Each number is 128 + 24 x the weight over its row's rms, rounded and kept within 0 to 255. Layers, rows and columns count from 0. Numbers have three digits each. The size before them is the row's rms in percent of the matrix's.

# o: layer 9 attention output (transposed), 512x512, rms 0.14, rows 21-47, columns 0-255
# v: layer 9 attention value, 512x512, rms 0.154, rows 22-48, columns 0-255
o21 100:112107080111137101108110101129183114136115164113099156109099160107143150100098123136126172117155083139097125120139143112102091132123125075145141108140139128159073140123111137156104127105151126095137132137101156094142130141114175119131107143132088147135114103133079133098124154130119134127118133156136110086134148125140083140145175121126152090101119075119087122079113124141115142140145126124157169153140157122133102147121172119155147136149115158107094143117092119134143133104119127137101130141161088155104167124115108141082128157110098105136094119111171136141136183126142107112168124103136100179147136143163101135084098132172115121165144125119114084081101099132142178104097164168135175159142103119155107135109123147109079118109160111110167141119117181113100115163096149
v22 091:122073164156099176138101094137129119116119131102102136107110115131159043129128139115157160122124085210131121135136095165179121099144133128108102085128101141115125108128139101140094141146107152161185147145155113112105078092192088152114118137111157110151096124152142129143177097128135123172135132172161129144135118158129147107137141104137176115091161115154123124154136124103108161112138150172109126145107114127135147110099120115131109136167099113134139117120104130115154116135130167127139131133128074117146116117099125140103189140141156126136166112105107118116120138139179119116145105165122133121192146160138123091126093153110136125081085144064132143119123102101141133124081168100136110144162152130126145145107119108131150121149107129143111117135086151150144135134137143
o22 092:105170144108140130154124161128122126081101114162151140136131110157150087122159185134124125129160111086128134151141142115170128145150122100157130120130117145079141129164112136145137126138117138126126138093101094150160121127107134123111104158118129119117113096091123119134106118111105124138163152181140132166144092116159133141152113147168116134094188139138119137101110128131093066156138127140167160124095138161124087104150135156155133139086122087139140142142114130105113118131115117151192134116132164154122105091111092153105136158122157142182128098147177146089104138137124145142161157159131150119128123130113176086118151151093182085106154142147138119105162125154147099110116144141123110123140109135115109123124126170100133116163068120146135133146142140164142101127112156
v23 093:144129102136105114174163131165136157119208101140175132117145138142114114114106116136136169143135108131095106143134106097115160136119132131142140076161168105159145101109121124154182134120106154144135115127085134117105164113120110114146176126125105147114095137124151091100113209120165136084157132184154130143159120166114128155143129144127128070152111146115118135126081135120160104097153119142147097126148122099118077102140106138093151113054115141122140109126146137146130136126143118104143132131097080105129134155122127162142133105099127082103113079119144142117111132162076116146173114131156091137155116185122144128122062127098161144151163115121155126136196145130128141068136147136132117162122132115160139153115130141135140116136101095105097101134129121145117123102144146
o23 094:113141118141064148134151136155136136116134089124134143112152145100111125176122143128187166112093095128103124135114132136139148148131111075145183099138131134158084113112149109135128194129114123130092159141162148177102142143160122128145138114099093128141170096152145152133166166145159143091119144118159134120121143092159114120157078136154141098185066121131120118148167112120113147140110126136120146135122126123136136102114158099154188117098113107115114175115109140125140166131142137124108129113116134101146108112122139122123109168184100142099136154127159124131160132155132156152152139128134118119132112131122134092162142107081131131118140109123102141149146153133140131151153209130106102115075134125152127081141061125121112098140084114123134111121139134082155146143092128
v24 099:135118092112114150119140123185125133171162121116126142145160129124100134112065121158135108113112136119162111134141119085127112134178124100139137127124136121152146120134140078102145093151129135130131176122136144130098130106130140164144134142099099130132150101109121124125095143127103107148202150128142170102168085117129134164110148112121094080178111124144097133102135093142115189146139153142078086114115109194135091171146096135109129117138114119094119144119112181132119112174084137146132139116167115106117159095154110136137130147167148141130160144158095140165157099162132137137161162148151045132118146109131137130145072075129108174134139118136073137101181139144096148146094132122117142083135134139095157137134111140170105117111114151119129115123128132122136168141132095
o24 096:085152117078152093121150116143165116142168117077106119106158134108118107126209135079161146119140111123125106106115126118145087123139117128158144119172111156155141161166148083154159102146171132135132116145123116134128162124106130148097088104139131116164130114094128121130157093132114145112124139121113123110158129159129155142098166140088131127126100108147068142119135121183162156107109152142125121124126118117143122142110148149155114111097151116129153156136138152114087170137151135203127145116130130103157146120139101109145139143151162146087072142100187123176115156148097099149135113145091132137106145129178170129177119109135103143107084110106138152110123132151130109080140095132132174144105123169163112132108131106138114095117140128147121135118083162136163124171144120
v25 093:141134093128122173153099155119170081147120125086160128136157134098102103102112099155108115158105157121130184102096138137131150116155141110134138111127114138135127179097130122121124155144096124125127121120179101111156093134137157136137104124155085190137110130131146154113128148142087168084122169125116104124085133114144099099125096113122125088132141089153112127112154127143111119091121150131134160114111129097106120162183127112115088130165159104113125124168121146099103132153131136157102144139152143132122140153128151110125083151090173136099101138129127115127157118129181155163114152158112083122160145120145100116086108112122138122155150142126063124101110088098136126171107099174139109137101171146106119103128138135142104169145132153126107084128107146116116149116101149
o25 091:111142099125160139116120145127109161151122128104116144147135175098122106100142085109101154141120110147133193119086149122110114130158140085137150095123096176123125149084141146149122167096096094095131108109127114146103139157134163147161163157096119116102101141124129131132139168049109131140113130105127139145122086142123124137106131121126115102124166096097111155165116151150129142081111109153152148142115174133145135121133100134132133122165117129121172187122139137146137056115087127111129159102112137116142131142121100176146118121109121131118107154100152167139109150115141065164137139139108096092134183171131116131125119115148142126103136118165132103121106133121138143097112114111118149165119080176138091139100113171100142117135149159105107102097107138161114160107143148
v26 097:123121087126125146114101100096133158126115114134104101129128130117107146124156142102121146128128098140139135122137136153143109151179139154134153108121122176096086094089123122133155139123137123133159129110112146113098091175148131154113131139151118116122197185128128145146123109104150113150135121178150155109180117145100117151123146128147137088129162144136133144124127146125124097116141105111091116144106133204116117117127124122140152101089181097122116130173187096122117108115108105125171159155154118126152118116131120149148137127131138080123147155147141130135112110096128116084107135113123139164150136126122173099134089092135092160112164145142130134141111127125175145164112129117164152121097122098144114173141099149173158105169148139139091101129119110092106125126107106
o26 094:144138111096150179107138109153125208108074129128119076136153095112153119113137140113115155138113098112150158126155098119141138142097111170107140107104163127099088126112099147126149106124100131141120149100142133121100129138132126147083085127134146135127108144130137130122131106115146127148080131119133103157140123129124130145113173118110080104136098116109105097173172123177116151135114179102103111112136162073124084114153144155103084104088099110134090133126103122127148168138112117117119145164159090161160144113125171113110115162126104092142082141172126125142080142113136163114164086144130125130123127142144153097066113090140126129124106118159141097173144139112148138115145133159118137139099118142095136120089086114146105123197110112153137103145116143103116159118119139
v27 115:145088164144112145118150132142157094153140134039138115161141121170106141131106082124108073122149151171092125160090160131145133095185132128144138106112144143149119151113118105153101137106126132116163163142112120155128112131113107154163105120150119145096105062105112145143142124107146153111121163155126127184134148153121120149088135120115127147140133119166125130125119143115130143106144126131099169114147151130098104101106125145146135139114095114098096166140128118108110141110127076130119142126127149118134114140141135099142139129122101134135116105092102137126120121097126147141078153126128123155151143125135128156131149116154111168099137133115121089159122091119151137142097153126119149117121106160158149158144095123121152169133157129141124188111136129114163119095159134
o27 101:138096147148102078153119123101125126143141141086101155117115143087145120151130096099098128140102060157133132135130109136095148099104120124099154110098134112125136139155117107135132114150114128079118086107106080120128160088092088185141126108104119117111128130149120156094165143101096097113105156128133143126138102155117082092116109108129126119089124140116166152152125097148091115120142157114145122128079158179138134145127087136112117133111153081113146145165160104137159130113159095177134126146125066100131086119098087101128139127117123121140130158149127164160069160131109108151121187073135146148142115141110106108153127102128116122133113125112152164092109131101137098165148162141132132118115130138124121114129157078130093116108150149118148104105154143122128088100152185
v28 100:131130119110093149120127132112167123148133135162119131100141104107140106123167143117085154147118104114123151126129096126138101120150155150106149136107173177152121104113130149126093160153142076102123097102147127122169144146117065134132131122100158115136104137100097140133133131164117143139115101162111098177133137145135107072155123150121135198128193156159126138138157153110135113121086078135138139110094144118090127140149139138116106130112139122112160168144097134134138118071149131101122119122130107121128152122130108158117128148105111108095097127146141138082103140122128097120145119112154171123131136125143142125110121077141075171133129139111136121162144137142168086123115118161152134106089169112177107102170124113076151063172078143098163160072176157107169114120132162
o28 096:106183089117107138140121161156122119151098112096134154093112124159088114149110127142137144151155134130129125168159091119117124142116132133166114088111149124143127151137138122110151157134100147131063140119148123113180094131121098143138097074129134149162146173104154101074097128131155135164099149151128121125119123128129103141185116188093167140114121166166137114132115181097144130140098107132128092160115145162137133142136096161101137110137126129142172105119104152147130104107082137071134153146133133114091135096136154103146113089131116155132152158126103143101099106110107179078116109119140135126138145183107160144094087122113095131140121161101143108134140093089121110108144131115189108133121129121144128132154105127144178141148108188106134133125147109160119168038105133
v29 098:129108115123128115174137096111108142128168094145119098136061104145147133130162118134174140115182120124124105127155147156136139131077119146133127136093148104121145095096128121100158095155089078077129138110128124125138133141112115099124123117145149119064120125106143153130127108148158156161109125110102121108139129136150124151145136128138096123131159140118153093117121146151099140120074124126095123138112154146150093099149127128155131159103102150148125137147114082155120117097099160154149144117169121138146112125127115134104144119131128134156113141130144133173155132135127160166124147171126082101066121164137128110141107126131148143123154126125139140203157128153143085125122124112139152111199157102143145160129132141098135090153139097078118109161136088106130080129144152
o29 094:133146153119091116146121164158127172128104100129101113161131155144128117133107094145132149120137120137146168121114136140144110080105142145142134139132120104095137116141165122132133142137148085104104133119135080095136129133124108142112111097113147100155124128130127061101170125160131120111190109083114114153160121137158108122111103122163133130164110080125106110145123116114124162130126073070105134114117150146106140118158123132120137137121097130133127123155089084163133160132164099127133152113173139060153086106108120098107155136138112117135104118119125125118102127130160156103111126140091136097119126089125087168108118133116113089096145114110099087162150134132099167175145151136125086102131137160154077136090109131117156094116143135142099154131090161108112152135111100
v30 101:145185108111144138101126113121134133111091144128101152139146063099175129134178178156156103150173146140139121171056102146218115158130116140155121128142153124164118123137119160095132100165106147129122170130140139103148151145117165156099138109106097107113135130154158090144117094148132142132148154123106105115110147123127102137131140115148155136159119138132122094151128182122066109127115081146145186106115072111126129167105131125130120185135104101134114138101104159136178153096170142108121119101129153125130135080100093114102102123136118106087122126149144133165146134145143108107117155103173110190170138154114130077107100107107114091082113125098110110141144089113135118123088132054179113151105134116126096142139146152086142132135133123126147124120079127126139146123127144
o30 096:141126158149147137105112154089102127161119155127126122179092137158160114108157116162146172118108138088109119157108111157121132145134119154157127075160154130180120149137120128149102141155160118139115125145144131152149096157155081158128159140104113146124160162127149109139130115130152128148128096158142104130147111096162086113137124137143127160158067156153136072120107119150109137133086109080128125145097133153148111116167113143103105142122124149128133134103104102148147112142119130133161110117127122123124081138124144088139115145149092129124163151102150125077139087156146101124117119119100128108118148175122142136162115107135160143112118125115148146109096156168161168119109134144124116119099112130108164109163105176112194113161105139143121127117133127154137151094120121
v31 098:130134168173117149114139120107129171089158103141143128075110184116132127192126121133089112124145124177126181101113126163129148112074146152106090124095125084179164120127137139100129121107141132115131182097114108137154149124158158101132082137132141134114143101140162120120122111100175130146135154105117160162103136147115099104161127134125155165138106186091144112124125149145091131135137123082164135099152127123183120161135120154136103145183137119136130117126100152132151113112128106134102092117112119126121178111168142158119120072099141142112110148176131116050143134121179116168121109132088141147120133090138145137166086093193102132094100122109136107151100088137114116126099101131125144111094133124113133155120149161128108181111130156131116118131070163171134119123140149
o31 094:111151125126135141092129106113181070137135143104137121100091126098155149126119081135115149086106155147097125159084105142170104111097158167082093128144059106148160162105107134144115140154116102114052107122129155104105143120145121123103161197122144111127122136093163114116119153119159100129097131184138106213144114176126127108087114094131154140120134088118127120117137139145126132113096105151082092164129131140167091137134103139137120128147127131137108110083171137150125125115119128086129122115117090129113105159176132145140119154135122109131114148126138156045136130135123186098092167146172133132094111131112089164117172137148144128146133153134180110131125121173111152139124120161114155108142144112150096131123111122108161128156111171108140134083159140141101143094145154
v32 099:107125132146076139169079120099102122111124133055148128111134099150162127136091137101144137130132129153139143106093137134139114114142174130103141143123084137151135165147111112126126109143147117115093119128107101144170154110133116129180147134112171116130154116145150188077085172106115175104087149156127165132056142116144128121123164139118134128105158122091135144118110108128173118126090099111110150123132133116149137150127135153149150112154130151152111143156121168117157117117109145162121098085116123087121129129133136170135132141106108114104125127139125124106070149116141115092150091146117139119129128100108122135125141138123143145117139100097193130132111115120110090154093174108148101103111124135137136146135113133106154127137065157155138124127094101113146125048137121
o32 096:089089103138116093157095166126149111106097079179135115100120096157131124103154157137135123145166088120134099103082142115186124093116129142120132149143147157122136129099113129121174148134077102119109126151127147137151152132141119141115147098153117127122123161152145173122133102135144119090162128134105156100138100138120147092147132198133067108121121103107119150164136101138154122109078113124133158166115146144158117110146110139125135125126125114119138098140125135112111102124137139098119133160144153111108156093124132163178149118086133083136123140091121177078135160109145141157137125144159151120207136144097157166109164133125188119151089139132151143128136127138127111127151144122125097164124082149105074120119117108107153100113132133133125117113053176131098093104124180
v33 105:156095150103099119143121096123095168119116115137105121136159119126099103080146119094121157160113153145066151133157114150152157111111119125153114126141116113133134127128159169128115123142096132137154116119109147156118126072122067124135123131177135118128086126138154110124146106105090122120129104135082117143135165136129157111176114105119123128116111142143100099112138147121117136072147131126139134157087151095110087150097191143113132135107137131117120168091091158166152163153120130115171169136099135177141119136105141093088102140076141093105118097113125132143125156122160124161119150061126136114144089148134143092138137145139149113101130113146136119117143125091117145129130101128146143111170133093161091164163134129112102145128121141125134109075121175139105172146137169
o33 097:111124121162144135102122147168084130159091140136107120139120084118141142096129119145132148140125173154146091144109157138116124120130120115094094150098108097150134121123156105128147094139152145134158087107097132165102134150143084114147139129129147095148153122099118093121145122116109060154131119108145119200131147109125097099146133147154142132101132103103128124158099135129094104159094153136177119152152133176136093116129115110103182124138115105146145097121114131137107112126102117125098104132135083098103146171143144104102139144152142121091130147108093156139125112093121178159150146123119126116133117103121151147126130097141141140127093113134105149111170098117102144185119126108133079108144112128128175113177132130085092149109078108146107135111102127145119185129143131
v34 101:118132114153141079142083129126088127125113114133093139145124099158147135145112120101099120141156091137169129149121138085143087140109166113166148107133122143131089120147197121108160082118106115156123179173140134160162129081118172152139121123171123098087072120130112101129135145122111167135121138131182136088113116133098136175102112162125092106101156084121108125155124106130118127156122145154137170116157109129186129113117134084141107155112118189138094157149124126147118093115080137124095146093135133129125112114071139082108097164169171130132122107151155136127092165146146128124133130138103106131145083113082127133117105098153148114138112146144101083125119133134133076123149146104152134055125123133162114153050156182121141126125114125129141109077105134154119152146094132
o34 098:114105088173152141187128107102149175100130094142115126135136103142110107098157137135122102145156143126149099162145126137135118160092113146157120155101128120132093111174153112121146125096083100090164103131147129162102148133142134134145114129134060076158142099154114134153084112113107155066160150117143124133111080123143102128144156121122108117089123114123117124137118101145130107156126150169153135124106142113109128167169146144145095136129172161118135164139130134118145090105117127163201113142184099148148112127076100125122099119150137135090146124165123101147112141161105129183137132142094116145165135101139147134124132119121133119115145127153085118119146109134114146111103157113118109077163115167117107120145198108156090105125113136122149158067141127108128136126138140
v35 093:150150065112142130120134148136129108119096110133100111121145175117106104117117107148130113138181144090124118178075134149147161126154114109132144139097162097120123108169134114114132076087139131145096104184155140149121132140114105148154144134102132120115137130148108103134169144148154142116155175166076132124137147099171146150144162079151090121080124125111111092176128128135112137106108147172168161148131127131129096171089101136122152132116145118145121114134132101133098123152126147147131113157112178134124101141131133102117159130136129131109138126143095141183127069171137142123136120131164115136129131125134134155131119141119143139161137131151142131172122123118115176185124119140112156154142140126167149142127121102149085106144146139116155130124102139126101146157099114
o35 092:134132145116155132111136119140141129096131098104131137178115126157117128156160116125126149127135143130121106129105129127110098139176121123171114127135143150126126132130129109142103086125130104092145133151074121160048122112103150098103162127105134118129116107132117129110129136136135194125184111084123142139123147135085112083125093133126160146125091150117119121088115099144080156129123103080103148138137128130122121124129181138128119152151097127179149150113132150155085180150139161093116150110076087087162094141126114117167048118160121134175079122128136106145080120113172131105075124136117109149145136110120140147150131164117110134079093107167123133086136091104147117122138130140114134127120136092113089118175104143145142136069172134134121101128123156173141125146127149
v36 104:133111168164129128154113120142109112139121134142131144122133132135135149123126156112126139154104117159138143138120131142103112095176101086137140112121118141113109143119142144105117105098124140135115101054120097117152113123114158106134156133126117154110137133107149112127132115092137083148154082167134100104125096183155117116121111104164127143096150155125153142145128093119114130104090125144137116142122131101156098161086162121079103106112180135118145094114149103100125126131137116169156126168081168129109181161130126157142120122092144167175156135111154136144126117113088126118146121126141115095142088120134101171123124149128154166108160145108119110121108127078121161156092159158082142131131068070099073136153125122135150125165143168141117107172114180152136118137139142
o36 096:109118175099124100132115099155110139121130123165124110136133134103112128106180128121134134114138126111153137164128128150143135069143144174142100144161177120094166152135140103079106093152137101152130112126096075140117078130127119118124160155111037114143113103084145149120097153117137133124111110124102136138149118099124127171130110147170140135096098160158132151141136128153063114094168134140145115108142138135133134122086089121149127096159140109148116102127127132141129113086157136122152143142123171159158138122145113142117100146130115137143152149116092096135135146147115106123157121118132146124152129108109169100140086155110129111104105099125140105134138122117130117117162118081101140152135119122124167168096109100138166097101089142135124089150134148107110105120146167
v37 106:147134112164119155118138119151170145161150147152118143140109130099132129104133161143100120148131184123127129114120146129124136173103134136111064111138157114101099168114185151130118108167119128171104142152130113132107133098123077126175102111142149113136112128111114119104139144103118105091129149124130149119138133095093117139161131125097146116109189125115095134143118084137115101108166108137161088127123152134142125147101176134098131147129141125127133140094113106112169136129138141123147105162154096120135127118088129131110138071104101134142154131147147090140122128144125146133109090089124117132145158093139105090109111149112116171123124182153087139130187169140163102100153141145085170094131134130125141125126109140095128117159146110130124162123123128112126142107095125
o37 098:122140117120141162129153126086087141123150152110148111128165144117092115094116121085103112155152136117086107146116172117127124117157113185106124087132119124153047170145138143126164113118108138120105124095153136154111134153089085147125109108111147147134147110112116116145152110131150159154109077104133095120134063079104124151138152161108154140173143119139092108123146116162127107147089122104175112132126119228118100130151121169148138114106132121165104128120096123112149159132095127131130115088173075097130120106135116103110149153100121135152128105122126117132113168089123145160127155136159139124071100135127145137124119099104091113114138103157081111117112143134093149145124163166143111093140117096143126138126101129116079163112133133145092119149139106107153093155117180
v38 097:148115100072120091134126157138111113143167127134148150140108153156131063176115132104117122099149138118139141131106102131109068131148137158110181121141121105147116166162154060160155156131120148116160152158135123136122154117157109145123137132128174074156124118139124117154131119118112172096136091141156143085105098154102131085127163129113144166113126121118148106134115128087102138067113121129133129101128133099124118127091140108083116112097139132129112147100116141162095136099133150145106123162117164119087082128138134101118109084088098099146180145133150140092169123150102139129110155145154131177145159158127151125151110163115150138096149078132130106109139120128105133134146127167080161175162126110133160125146134083163177159164113114189118145132143126121103138139125127
o38 094:156200145089141157184105129126181161163124094128166180107125131149166142164143123109130136135175164117133116118091084132115132123179189087161168144102150129113097112141138108111128138113094121128107149183159115163110133160142102143116123148113113119084100133132108118090097136134140091106118107109144124155104159141131108123154133151099138134129093115153142127098131121142120100133158121144115179141174157115100124109141155174147091099119155144136093141126169118144097152124146132140117103129129109141173127121110106155114152105097122143132156143140142132150146130168145131116137128110149138146138144148138087095134153125150115140089115123114128113112112166074108107146123106090099141149120138155144134121143122136088078135125117096129131090107164122193165117119103114
v39 102:163121106149089131140136145157130112155131117112132119138165116114141137137117154143123149110165116123175118164174141118163115116110090147115133110169119118111143146121146114129143144138119174169144092121111152124093126144150146151104166119158140129124132121149122139145153057132090116156129104143102128127127155154115073122133132164128160132130138102143127116138127126150063139124175158111120140130080139090093145102168149129131123099147086121122098112145098119103117118119136113126171094173130109163143126115134122151125134111116135110146139123123142104170118157116125134110071152140133084160155091110099123142138129092114140138111135159172131116137081122126119176093146117124118121098094118115160114162099175138149141129145126085121145114147110106174160093147135152
o39 096:154146144121140180097073117124153099106161118148137106108139100125146148112164161139120150152158123145158146089108085153145123149110121086149142162099127127126143163142135106163080125131126121142171122131117136122088120112124152123148104090134150150088104123115132117125081108109112162174110150150106171132141165123125121126151147150170108119117097119113084129157111115135096134137132159117137159153077127127124123101125148160128155106097152094104174166140151096128140151121132144137139089139130126138189102113151136093114161142145131120148159176126142141127148111137161122171133144122141132128117127076120113132100146048114131077184148149117080112098113102132133099120129120146125106110110099140108160146124099138146147107176158130099116126144129138087123154134172152
v40 100:135116087102082174128109112112122144084097064155144149128110113115124147121059090117151128114142124110147133135159108132206106106161131096186110129106109109154117121099157105169140084071123123148131119105144128144104140103152159111133141137153145150126105131131141126151138181120128161183155127131126167134126164117120153163103138137151058105119111112131131132127110148152101130137142145085130109132105134134129121138127110109124150143153097155154118134136112171129145094107130123109134101081085139131096133142159131099110150139114102131119121154133087108125097136101113154163139117109112115117093088169068087131100148136157116130124099144121096130131172161137147157115160132165133133088123121128110156170139108166130118143136149144085131151122184134149091111110129129
o40 096:104137146101153115177126129084143095110132116126147103117102067107171107139130154093119124138101099095141090143137123106141114124113095109109118106117127152126155103137163079134077157098105102126125121147125149121102128128129103113140126116150118075166125133133151112113110174082159139110144124139096159137119148125150098084134145100122157127136140091123108118154118141141106093112119130110110122121110143143122145113128114101103145151137146139173139150161107137099178174083125103137116104145111119129152132120136125092096113095075137104120142089120128080152139159160112161148157098119176137149094144127099104122141122109092127148151168136110148140126150109115160128105135110140147163173104131125115146141146153134139124142136142064111164105122120169125160147100127156
v41 102:172172108127133126099100152118129131160148124124140139140168165078141121202120119137120158107150127116101129148145145174117076185103135161093119110130164124111137145112116145157153133150138079095090132099094176120105113139176137150100151094089118125112095146094098177128116143109147102150124105134109115140129109078128098122148135110097108142119127110148163143081143128131123111141147122099136126160133115123131139128125106137088111164106093102151100141169121144173088113077133144095114104132138144113152099087157161151107105154153128111125156134136108104101128135108145104126119131124181144135120132105161145155151092080086085153130109156150144094149084174122132132129136136116115125118132073069118157127140148116109113090109143131159134123117121171154094082122148154
o41 098:149160148141143115147089142111127091145095194113122134106150156116143105132109149134124128146139159141134176114123093114142104122141157107112136126128138134135112140162121133148148113118113105148073155137159094105133159071152122151127067154125111165093122142113131074173088109150151132105124133133168082159131118106136123152110102099176126139081100136132113141125138161167189153187113122093151137161117158163131106118116120142136131167125119135146144117158169158092125052137168112110157111162087149103106106107109155084103108099113127107098133148149137166083092116113162156134121117121166138135172125159126141097135128140131124112143112093089141138160140161144108136139136127111125125114100178110103160120143117130192111115138159160145129111170154084128092139128111094
v42 101:168140106115139184133103139072145115171139129110149113101124074122106128129136176111149141170109138140132100139129145137150108122151154117140130113187135110147116150180159085149124120113121140177147146168121115140163140137092131096114102125126110115142109111156103140091102121122155106163127173146146126121123136145153114140120102132113150159172105156129122140103130123090142112180130101126117090077117113142091116107135133119139127150132134161116080142130112145104106147131118081126105132103157137109083130126154147145120146110159140124123149103153080141170181158131083099091154121117129107158121124135151102156112166122124160123181113119095077132102136099115157111127115161164139084130086120145130123134164122082144143126107085130130135181105134131143175148109123150
o42 096:102058099142108129159130160139107106121125111141146116161098101116133117117132154131107172122147141136098165159121102124097142134141123123146156131144138125141134120149120170144148220149118141142122146146146130137121138125114169112096114073148099141157137104085132151123150110124114125145160185160104148119111118153136100140153108114121125177116120154155130113134155134138133132122119144120123140144140160160156132145120112131114092147180060124159148088146131105099146092125120121177157100159163119098118131098098145162113191131144161091149158097140157099107150146176148130131137111135138107167130162143131124129110148115127131120127142141114120137144151148128152123119123116121154115102084152122162127135106136105102152122141140098097158126091117131133159104127123146
v43 098:123114116131132136166142137130154148108098112141126074147117141130096101142157154154159161158113126113157103110154151155146163118124159152097134111122094138145165138165095168091135128141092132145115104141100130141144147144117165077125116157115152143126146167136102121115106100092122103106160134124101132095138163149102155122106147117131156109109170137123122128119158111132181115146107094141112097121095116152137118119132104132150155121071100096148136116142118113150143166106159145095154136052097145126130148093121153110123174150125117148133130112129104109123092146139101082117089181130166092118123073127135104138108106144082112143079105146114091117148140149136138111133129133112136122177129155138141109129151097176112120121110117107120128118116132136089117128127124119
o43 096:108137100151117113128124133125172111191139126158122078114141106153078098133100131138175129125123106149161084093148200116092138117141126093123141144138085114107163100108160171140123111146132161102154133129101132123143142146156124092138150168171117141115153141119148097117133091144187182116188124128124129139068144163117100118096147137139108171171118160120146133112132132144129132141114187138110078145116141131110117087129085126112101116089118080136169127131106149103116140110143142086140127146152123122126127110142139146146120141164143128165135138136115135145133083161117143094084138107135126112137126167111142124115138139077134118137124121160109088108070133130137110159130139112160167099110152098145091128148114105137152116125093080136112148135122140160123117127183105
v44 098:106093173162131107099140187088100097157170121123150185134128130128132107119137165119089100181113151123124142106150139137123134138129154131127173080146135149090150127144105116110119104107162141120127118106107118106125092155141112102119142116103103085099139141136113151114103133128104148149100104172123092129145107114123112145109113118138144145152138143150130149178126109098164077101167124146114075121138095159136143093137100141159103132181151108117148131163136114062131092114126103135143135176151155115154107101112117109116106139170139146194140085102142143133112121121146128128122104126116145110141124122129104129174117075127124167116178129097191161151118120128105134103128144138132163103123130103148110119111157089135118123139163091129169122173108176120115094069134168
o44 095:090146092133138156143110108123155081134135122183120170121155169116130156108119120083098103099110143099133135150117127124121154100147128138084159121077100111142166151165089158157164167102194143155122113153095091152127107138146171124109111128123163130145134128125156112108140155107086125118109136098148109162141125110098127134111109104124096111161149148152135145114167109134104131143135109098112142166121112133141113150086132125101130152091127091108133120134102105080162147120118110115111122153141134140118106127170084140154092133148115126129128171155129115143121104098154136148134148132146137159160153101120136094149132154122130125138144132092146129130161119130137110148127149101119134108120141179156187144068159138150180134148106088129099080097113139118110127149149146
v45 099:125118122147128098126109093117162096118105133098111123187153083151132155119100109109103091130118131125126152102133111145147077146126151116170134097094140093123116133163141118117121083069172126140122124102084149125108103139174118134132138158077127084162120105127074117136164121146121089129107129148111124164100127106138140183098132122135148124123133094143139121157106178129086173131144149098113152160114149112122096106167164137124174092116117088134098136124179174133150127120083135158116113080136141141109098151096129138105155116153116096102147176112170141117100099078133132132144122142148177153153117085100090159155121105133106095116160108139173120115092106159114108152102180094141113112121063134139141120143120131160115134153150124147150135166152170165116113125088127
o45 095:150104162120120124131118103165173146110168112128143139109121095127149080102108129117133108133106123148148106139102135151133120143167125092145157140089112114172136118151096091091127117080104106120122104142098141096093157132124133094126150133139119142111142129073129080152099101126127088112122148121130103109135147108087076108121106085147137137126150165110095107134166149103134102152134141130127139120118062152146094120150167134133148120147098104073112103125164141102133130122079127129141149085109120123127137119125147149142092143127166122094122163109128104108122110123149165156093097113137148121133124126104192130100152125128083155131094099110177121125109103137107133132080140108092158149126131125149127136124156121120120118157132099122135139099100159121130088135141150
v46 103:179142139097110099157137099078147143076110151146138119147174099177116145188115141142165132079137096123100135117149136170159121112098111168118127108118133114146107139109132087096175112124102102113116165137140143103109143116129147078112111088104142134123134100125167117102149098144117148128120126138142148137129131091159125144124164090151108116125110111150117132144134127147116152084125176140163117079173158114153140151106062130143114131132122148150167163139133141161171136134106133116111116130146127104115128127144159151107138143119106129113118162124120163131175085134125136124116153116136120110160159139131091123145077134153136109130067150167119123102144156143109120154145135080157134126144089101073179152114110158083130128111115137128122105112144080137149164178148116
o46 102:179196131128152108128166115184132144139114173141157089124107101143165074201136110137115115106120133116133135142123134157101090119143136126142086115131095155151164177139137110112156115173087075136144156077145113133153113149138125152141166129135150112148149121132166108191120161162151127109108155151109137117143129135114107101119153141161109142088097086123158107101145160159125143158142097103141130125136142134122124132120118128144076154111111157154134132126133123140105082102113140102115141102141156114136121136133125126123124123128140111123135097122165151109158105137099122125110146146130165114135111130118099138135126128152152131088100113123165118080182142099112131121135112172140109126130100138109119100111099118129084122087114100172163139133154094161150125162113135
v47 101:125120128117086136156139154167097110149144129155142132169107127138111121149110156132125129158156155100187152133141077144153144122189127124165113118182123126146149152159125106151140163146128192154135137151082120159129123115091109109125143117147145133125118146139138120104102133135137142120125117156138145165111117178116088146110163151117136126128193105102120129142142135153064120121132164100135112125126148111106157132095168149142153132142190120140088110169099109122151131117148151074138074181140114125113114126111106119132133150104125091115062136130164082132086132094114145117116128097134155135156097083091128122114155117138147103097105124168129136163144169138143123171113125097107149147085127101137109120094090093127153164121116147152106086128126098083099136147111110
o47 097:190145107112189099143125119165152103141148132151144125116111123153099136126151129115154160166138113121150146136111134118173159096167141113096138149103159151114119164095127157104127134164095142113127129133150134135153128119132122134160110136136126079124145110132119164155116121090131132177178128116127093142121144093141118118118080092123134155148099128128113108131118155123155113075151135120138129117140144084132107061144119106126178125149158056096146131121116162144109152106101130151180108135147097109162163124144176139124138127167078144171182148161145126134113124122165110154142108142120117122123151112124156142134102156133127125165123136172102108145111119110099084158093167148153114115122136130102180134145085138084074116109191111121167110160100158122151133108155125
v48 107:123129152100134150106101148130127147103135139097128133107108146097108115168106122146148098112166092127091121161148159074170107156143140138154162128105090109117118132151142104070133109119154138123094142126118131135124096081163136125134115117167118152139068138084131135148115139122111156136130176094117104169147147093154163110127138140086120097179129162116120112096105143103155169137117137152109118128128107146132120129118106135132087142200100109162111146084110097131130143111141128099178141115130104144134103146102139118128150166150122144101129172109099157112130160103154138156117126159091122152111127139116134149141127109127116115138122149086136120146133090175116118136114129150135111164158126120127135113112117130180145159149134146112110181088116141146136119110104135